Part of a small language model's weights.
Training: a variant of Adam for these matrices, 3763 steps.
Each number is 500 + 40 x the weight over its row's rms, rounded and kept within 0 to 999. Layers, rows and columns count from 0. Numbers have three digits each. The size before them is the row's rms in percent of the matrix's.

# layer 6 MLP up, 448x192, rms 0.0799, rows 351-373, columns 0-95
106:368548532502476479541554550491507508539526402446528462526526499527505547493509422511535452450455466540502553490511496522423554458563536474504505501516501492484492526512485573567421466490508492494514550497593446523463458460459475463484453538498471503493467525531521539450471483564480455461
099:504460491497492622461457476531544494480513446429562516556491538439507572516516478417553497525499551473439533481479527482461476410473479494482444465454547550487507471491542506447544478504448507506529527506565466514518506552476459481462469478497489506541526549432502475547474561510444585538
100:554535516591497563501492544568535534415468505531478558483522476537502476524447502538528547466517566589493481539595525505488457529515400568512416479485469534477515483534489489579497465502505519535586514506489475584485566504501469489448481503529519497501494547474502460516545513514455496488
097:475472490472521491507531552529473509499569407542598408572518506581548517503479489552476413437489488507518542508484495500516526513498497455436464526455531439443444551540460520558382523517541485500450523511461468529451489479495467528492540478456499479457469503521490477499519497529528532469
102:550552462560491538474477388454508500466560499476487552459500567502490480527484493455472550501497528542520560418522490459519532445538419491451462538547434489525521438522499585566491489548509506576478513503450540535509444504519513506456449513487511520499570429444477437550431503576508459446
099:473449518482509450494526578504414501520510512513487476511567496443478522410473534508456517574621488445461577461447532553472483459451469501524496480497459545492501551532461519543529489499484550481493548495556513467501423557486497462499481460574492472477471510500492466469507392579514510507
098:478432539400512465435531525482539477522525504499522458525509522482525436461566458465485567511536455516478537526528464461419439511524509465546519453450545470461492491467564554529506469503496474438524439498500437465456547483508579433445433482563518529493535440467492446420477445513436519554
099:534541488487506539485434551578471508529524534499533530492484418533524620463501456471453543591528481540499542559494454543501488420475515455566525506502486490509528475515447509556513575484475589544473493501520480518573478456435547487516517438495481537561549498467462509480455504497521513532
094:448560523405466532476521477430455436583540473483511436488462491535540595461571486515452554467529448547459527480435511530587466486522534529550516476451490463501480443464484557519423493475516445501379450480463492474457516495534532496507484483462462462416598503468496464445427482548519508481
094:516495531466509521523490411522540497499479572470499456448509481523557423499546457513520553420464455511491418496543476505460507504507508480452526470392546529489618539531440456438582496512539498598511441494521478498494434475484461528601520499566481520431519476497509550536489545529529558516
097:528465507446492540492498490512496462380504486459494504456524538513518498514580492494486468510460449523529520442488520424448470424497412555465449478479485480483528496530506498476469515507405511499482469512448482532518485544485503502543461483522508477500433476493439552562543595485530537493
097:505562546549533505455567548466548463469540563526439473495507548438489622495508438494541461521492497552483563505466503508508566542530490476567452487464599470417457488534569499513559500579595543530536481499525438501477493529540450520476504446488545530464545501519473510520548491553402529460
093:450524519572509471501507482564517505493517610507467455455533536449534539507493491545581516596573463512537501453558491498546590463480511563441490477543463540536577490507519486437558501507462534536504473516501483464507454472494467470470559414500613525497506538522437516549420528515465465501
101:503471452385519542459556540462503524423455550499534474574492484499455488538553532528543463470497535469539514482494452442501431473545524454551571510529548476439467476536437581543579525503439507395522568497490478455508501432527544487484555424480544466497525474564492430521514463545495443495
105:526523493464523508575512428560524508493459562539557475558537478475482523550600562588550519475529493458516528473533516540543457553534457521449471437490505470475466424453514496570475535538499508503501528489501471554476522488451531531576488538511492495537492552489480466531507424560549511509
095:506487504509523493509479528512463489444483516534475424494551476488541547454516474453444501461522517519470522502450559520465490530475544467495488574492497510565490494562460484490503458595464476531501503488509530441514486460435460466475567442479493469463534577557476491559490490503502506491
104:528481434597499499537441542483542498524512528488471502486471550580526438474507487494448473502496483483496519545456487504557523549476448553539532516562498486520533463446480539470504489571489549407518463498549453559577535484478492435521454545472443505500520470478516502522470498520522465528
100:555420441465516488538499504520522504548548538443484487485554486475462467489464421513542529471443472476456514430432489483465556520532478534461453476490445565538512426480481470514511521446475534481440548514507463516435485585484443436466490426518529536502575568429525453491493511517545474508
141:559520459551785496417459450535542507465480461479495489525471522545483509497504485490510402497456489555538506506555523506518483496535539534526479531501554472537565527571499482494509536453435477444552508519474563504471519512464470461552474506485458575430497514514507488496533510501541519500
101:474519465560506448508516547446490515490602494562550444506505503469498451443556487470474574528559520478581489478537491488427488435536580492536520498604565464462491542467549476598523573484528523516471448504559450536517496520501562505528479503437459520446560491471462531486507474529438511505
096:543521578564507452450515583483523514515498521539502469578473523460501513521515566469498540501595546454499510560581509443520470486490534468574520531494573409533509510551470487490505520516547505430514454473552500488415493467489543481423524503473542536500469539516424530519447467479472504485
107:537503529534432474462479445474496490584517457465497499598508467501505488533480444486509531487499601576380574489449443518460523464454475516505521464504483512460531511570472507524487452482471536459526445504544550502493548513556571551448452476547447520506553440475433475465519472467423528495
100:490502548630552419499518534550560516519520507527539443478481548491493531522538454491533535478488452515503494524503535552531498560588525490456504560504527475529594469425486493497483502542527442495505472469479498492530485495478508531534554504458471483493518446517480443520475553470459494512
# layer 6 MLP down (transposed), 448x192, rms 0.0791, rows 351-373, columns 0-95
109:464542497496573464593510550451518383503499413541480499540459500470530589526476505503497468462429474521559558513513477532453484434436508453490486537530443484532458449426466510561435461516566474470550476470483470567479557519442480457483516532455466431463466512468478523546475438502474483517
098:499476488461466556408474389495506418526505533507470391575519571512489475531470475598426482580499454494499392531497472575460499447537532535520473467507444476489468471476503551511499467431523485422497505526505474555512512521509524504526486517519461441510507507491488530457526502516493555549
100:496559517465563560539507540570537365561485480483534441489460490468484497548554500516515417543514455458432471466463498482468458497490549498479455520516587524460495444507605510467472426486509506502458528547466496535517426534529504501526478452469506484475451535449471514504536601483504534508
100:486452577547476508567456469483503474515517539486479460496496496441399525547487426529494485545507410505519484507517484509454472587577538529629506447516495478536493534521575419485497463500515465494517492511497464423502554451494467541442503547462450436471485430550526525446554527565446521527
102:465562511452535412499471486510519504451509505455520498489481492551475518441574592426479519529536481518489515430529475472526469530459456478525511561429543446539529536557476490532536499462525484502614535442448560556558534507530440504515505514520518519543538459473470496536434520571514549504
100:562483570477343430525512485492555510468485544494470440482424507524475545436548485495464514473513473512564472508481454561516526475527475528509612472433497447562586490500459517456497520523464476547477541520484574474500509517449517488410500455499493543407457509566523524568459531491483506517
097:549440560534317424556581482477508544449519547378506519515476532472488469471518564530517503451465477479521544527508507570570570483509501477518478482538468478523514503503518493507483503523502445558528476479479548420496505460454504515518517552447472487526456508485499567495489512425507462442
095:546491550478367462486542503448495508495522454507486453438586448511474460534468503562540508570523465549575499551528491516517482431509448462488531560519469502505549535493512505488549468471507481487538476680506562454484493436507458509500502501437478525545408430531447472503492500509456490461
100:604433598565438430487495558450521663379444584546425523488518511495510529513462547539532532505539517576495525543527487472509477495507458495455558488528483524525482536488461509568509547539513523497491443563535479567509537492501483515472487543503521508492511444495547525493565494509452469517
095:501469484485456565508537540501518531536504490504450478449588480420539515500513480507464459534520487529496514457476476453469495424422475507494487497474523525533499506545470451447549546577432570598547493423458503472512498532430505524518488493504490477555546571467489514502418509493510530470
092:482506509525305493521487470521529554518496452480472527539372513466462458482512460552502450472465462528526476515497482513524451503548474526534565542495558549480476436504463529511538468476519575474519492459545495540566504480573559545518513510442491449513474492498499511476504422498539453489
103:453530461430408491488454459503479494487523530514539419505495549534453538510534511482507515540501524551523476521551480446536495434549503491473457464529512470566504466503575525496517499479446524485530462508484559478522502480520451485469490562612482466399456495542506527485542588493514548440
091:500581517556433508513457560563570541593505407458444456497459476482457517546477504517436519466452525443524537498517490513462457523596493510464582504539448518505512515512467500533508481535465566494568502564496465553490490496428558532493427505485490458509443493506513465483544450505456457527
100:434512453549474487521556483525519464552488493474450571517442426497443467522452527500454637492491422574534489467544475495541456513533532505468524513600500542560497558511459486546524468537540445472419562412508450587512442521458528537537507567530478507487475466448455505474526474475562463467
103:491531450508490537453507468522439398495542493436471581560483539457525561499463458540515504531483504482484480586502454528492459512440482509422468505518524495491511513486489473516446552490443500514428440483508473491467482532486522471478489399542441487505484519468516465555505529473565569546
094:476488470497575509466530527425549461538524528581515513515564476515473543510448424508456611514507429509490487512491552502498435523509449541524500467490501508497490497556485429520495520480501456512480498524589520527523553509466498489483505518511540503473520517475482505462500464475468503477
103:518550483519462497523484476477495436506532503538421554508516443544551468423544501504486420482540408570485504503522502568473519525449461520539527553493473535511517493482501498559481503550443510474560559463485508534492492478520433537475472486488499411510535501554566467539458472509623572509
099:521491517449392457553553445521508486519436511484457477512467452571517521477530507569533445501487505513480562529501556502537447490586560501533509545572465504490432499581531508471475457481586560504536494435425550465473488439520503471519523516474549535496501618506501537501493504498508514529
149:481496505487006532516511534512507465515522499499513515492508504498502490515494498524506524503503504475507492510486498507507515502505498497482497503508498513493485504505506507510492492506513499519507509677521496501504505491486497503496505494509521487518473514510515511513488483512501502496
100:474498486458486503513525473550489440457517463496477501529527479492444507567415453483420546448495550474450473507589494538462564468550507430436519531458446459485604483499530537488487508452568517433575472523491428529538505500475596574525438519454498483503513522546468505517539485514535494506
095:522491472472435487514494407516530535475510539480560451466524540512471504500521535488534536576470498499529436481436536477491536574497513532548506512491412471485447503483460528437502543546489520499430466567562592491490462509464551459525550550447441492493461503470497475490457507447577456423
102:468531494491649525546507544459565506493493436485505503475477496499465542531519520530487498514465444405515471492522555445498531557524554487512509465483457497467502478409528515467543516549528457494496565452460449503489433508516411438536543553452583518490472565515450526611473517503532482512
095:555447497551257546414489472452560510504495548436494538511583444477494551496502567487443545496536488534445565542481484476502497470525488468481506519519417477500484482505555452529505509446540515523460524526537542437504489443426469487533499512539522517478484483458514535500565461457472446479
# layer 6 MLP gate, 448x192, rms 0.0817, rows 352-373, columns 0-95
100:514577487504485473570450564500464467515520432473532467573472495510529518523534572527477483521515498498569536526479456520530525493503449467529493547505520527515472470464516494498412489526495540498538477471519484493477536403502558567511538535477522432507453508537529456506500526470443539428
094:513402528523520387493525472525496624486490640456511476479487499516528490506516489482454481540476436452516599551500514502496465507495509432495450488479470534541403476532474519550496467479508528535500511495510487500542496532457544452496505507544478512555459449547489537539493463504520515470
096:544529513446512514532536531506470540488465501494497446444556495508468461469510586522440542566376558540473517450538494542494508517436475481478495485598542547454569483494542523466472466486494550489552493484486535505533434491499535497505462561480475542502469463563477545462535467492498498513
103:507500512447480468510548495507548512472471459551588555448464456451498518501593519465573554523469469509496510527493551453473482501552454509437540491469475560514513511523513498446514517456592482526485526483490545536479476508611502503433483501514494491553499467461427493535497624500495492476
105:556555513489499471492560511472501477477484573485500491463450507546411522507561530558446514515495450581485510548463487482543511475501519496506548514513476431541505414501465518549513507443521536526509485476480518472546527418475506546515537395482554486539497530495490490498443471429530451527
096:485504454467478488579508462573499556506517542506507452498517542459515546408514608528547446431526475528489531470490578519573596498472490493452472540496494474558573521443486506491423520522485430555481442491450518478455458508459529473540529530430445465514479510525474627565480606578501492450
096:486499497551480475511497522453437498521475552521443470441456519539445490500504546546505471547464500504548427522503481440474586488500455560495497549576474547520567573459538556507556406525532471433512479508448505518529499480555465462574510526447588486571539477473463490553453519517531544411
090:577463619555478515458475523529531585394421593531496572555556494491491544504437604597574490480543522536507522491509499482484527541414420554445528538494468512550487468537483492537459501508516507549448458485506461539493555479496481531524496547494436508460446466503483506491552476547456466539
096:502518460535489413530567523507519492517454501486502482521505504523584469487469588507487561521496501477425515492530504531508556511479507478490477544530527476505427484489523483590548536560503462416482551501513533490499473474535482481475506525524498535541402443543485557521446470497478479536
090:426516593451513454493531502460511505523487549512547531468493511505517525526436567511466612534516473532496504583455547477523588511454552448493499477535567446499489468491489510589535476536548555512485487499488515459541478496421413499537548545487528502507565485487508526483490445503523476482
104:498504573488479409513506597465505483499563483482531516468456519505558505544492536569514524490560476536469551515492485524487535538532454498495475474466524523499479536527511437515437499553611467502507542483511420500516479490556554507418566584433460472579465436514399474518528494503428448569
092:483478527493484512473476482537416520498511520499517537460463514512533506519519494453537409493461535507505446424507469479516503541441552496508475450560454432531468505506433511505501472530492521507521519492502461508520440511528438441476540456472487508479549476440515523516555538493584483485
100:504437479533474489476477476449502519456445438526463496462421518505597529484520500441481462511509547571514553463474569479427453495506472447534572525494447535376457536550502527476495484548476539490497518501494528422533464476550498490452466447508537563549560481527466531514459513468487522516
102:518490557525488380489497492511430536520464531450518521543523469560463548544425533547497567481494461484539552515535472485486492512516508505517462548581496518519508473532537452527436543504512519493514494470579513538530480476517520495528577443518532563554424516459490449519507499402470535531
098:482499532477490438503569462501560574532499585513503495536478514518534517532440524489519512561543535568445532530509564535519527528552476470518546459399491504465452541467491546509545447496529471508508459493529467502470435474510490473538544510551480555470505507488454479503434540566457410436
109:534540487501467447505504539461616545527472512426417433508523512601529530524496511541543573514477542551476481466493499527459526470538496510425468450514446522471503464508503498485458512420527490445496530467463427445529443468476475473537520461477536512459542401504438515506517485471539537538
105:511483517514476508557543474471545487467463489528502496529475587492541421533416471498515535528536555454512454496456485475479423451557486474472443452473486589535492471485517498492477508463540511493497467480493459466509474487459429488560445570474485535490448448530541471484512516447428520494
113:361448478412266586546561515491395422587523511500561510449478477473515493493542476445513577474479476407520483513453509540452457507474496480504444523472439471486481521438504565520481488497506463533478525605499463463499469534506505491488516514522547456558469563503521510485451467524466489503
096:544573484475464493461508543448468512546454515411435477456482458520414476563521508446390451554515460480423582495537521531502561472506562531485495496474473423555538536499469491461557526499494518483517466504510547473512567458486593474485516568493546524439481523461455459559523455509599501519
094:562510445499504555562521463521510529495519520462476439471500507481507463512518565546470481554540513450499534540451553487494476496593527467515467539457491482554490503438449469511495498482485528549471535478518560539494439606479450535523532579494477471464499518543496565514471524485574457432
117:561507481488480508471489407550439511590517548532481449522538431542505456462510472454456528523523551560455563481428428523452521447471465469446510501508498494516463485596488473485445443468478509508481452500489526515506562501494582549483460466507455475501504487471471452377493405510505580530
107:427489476457486482538486424526502486542442531489459457405504448502503424479449515540535525537541570543433530482473446460503534491514562456473558494485528561525488545531452481540510433511522563502521418491472514482471523430554481454441476521537507412466530375506487539432513511497498476483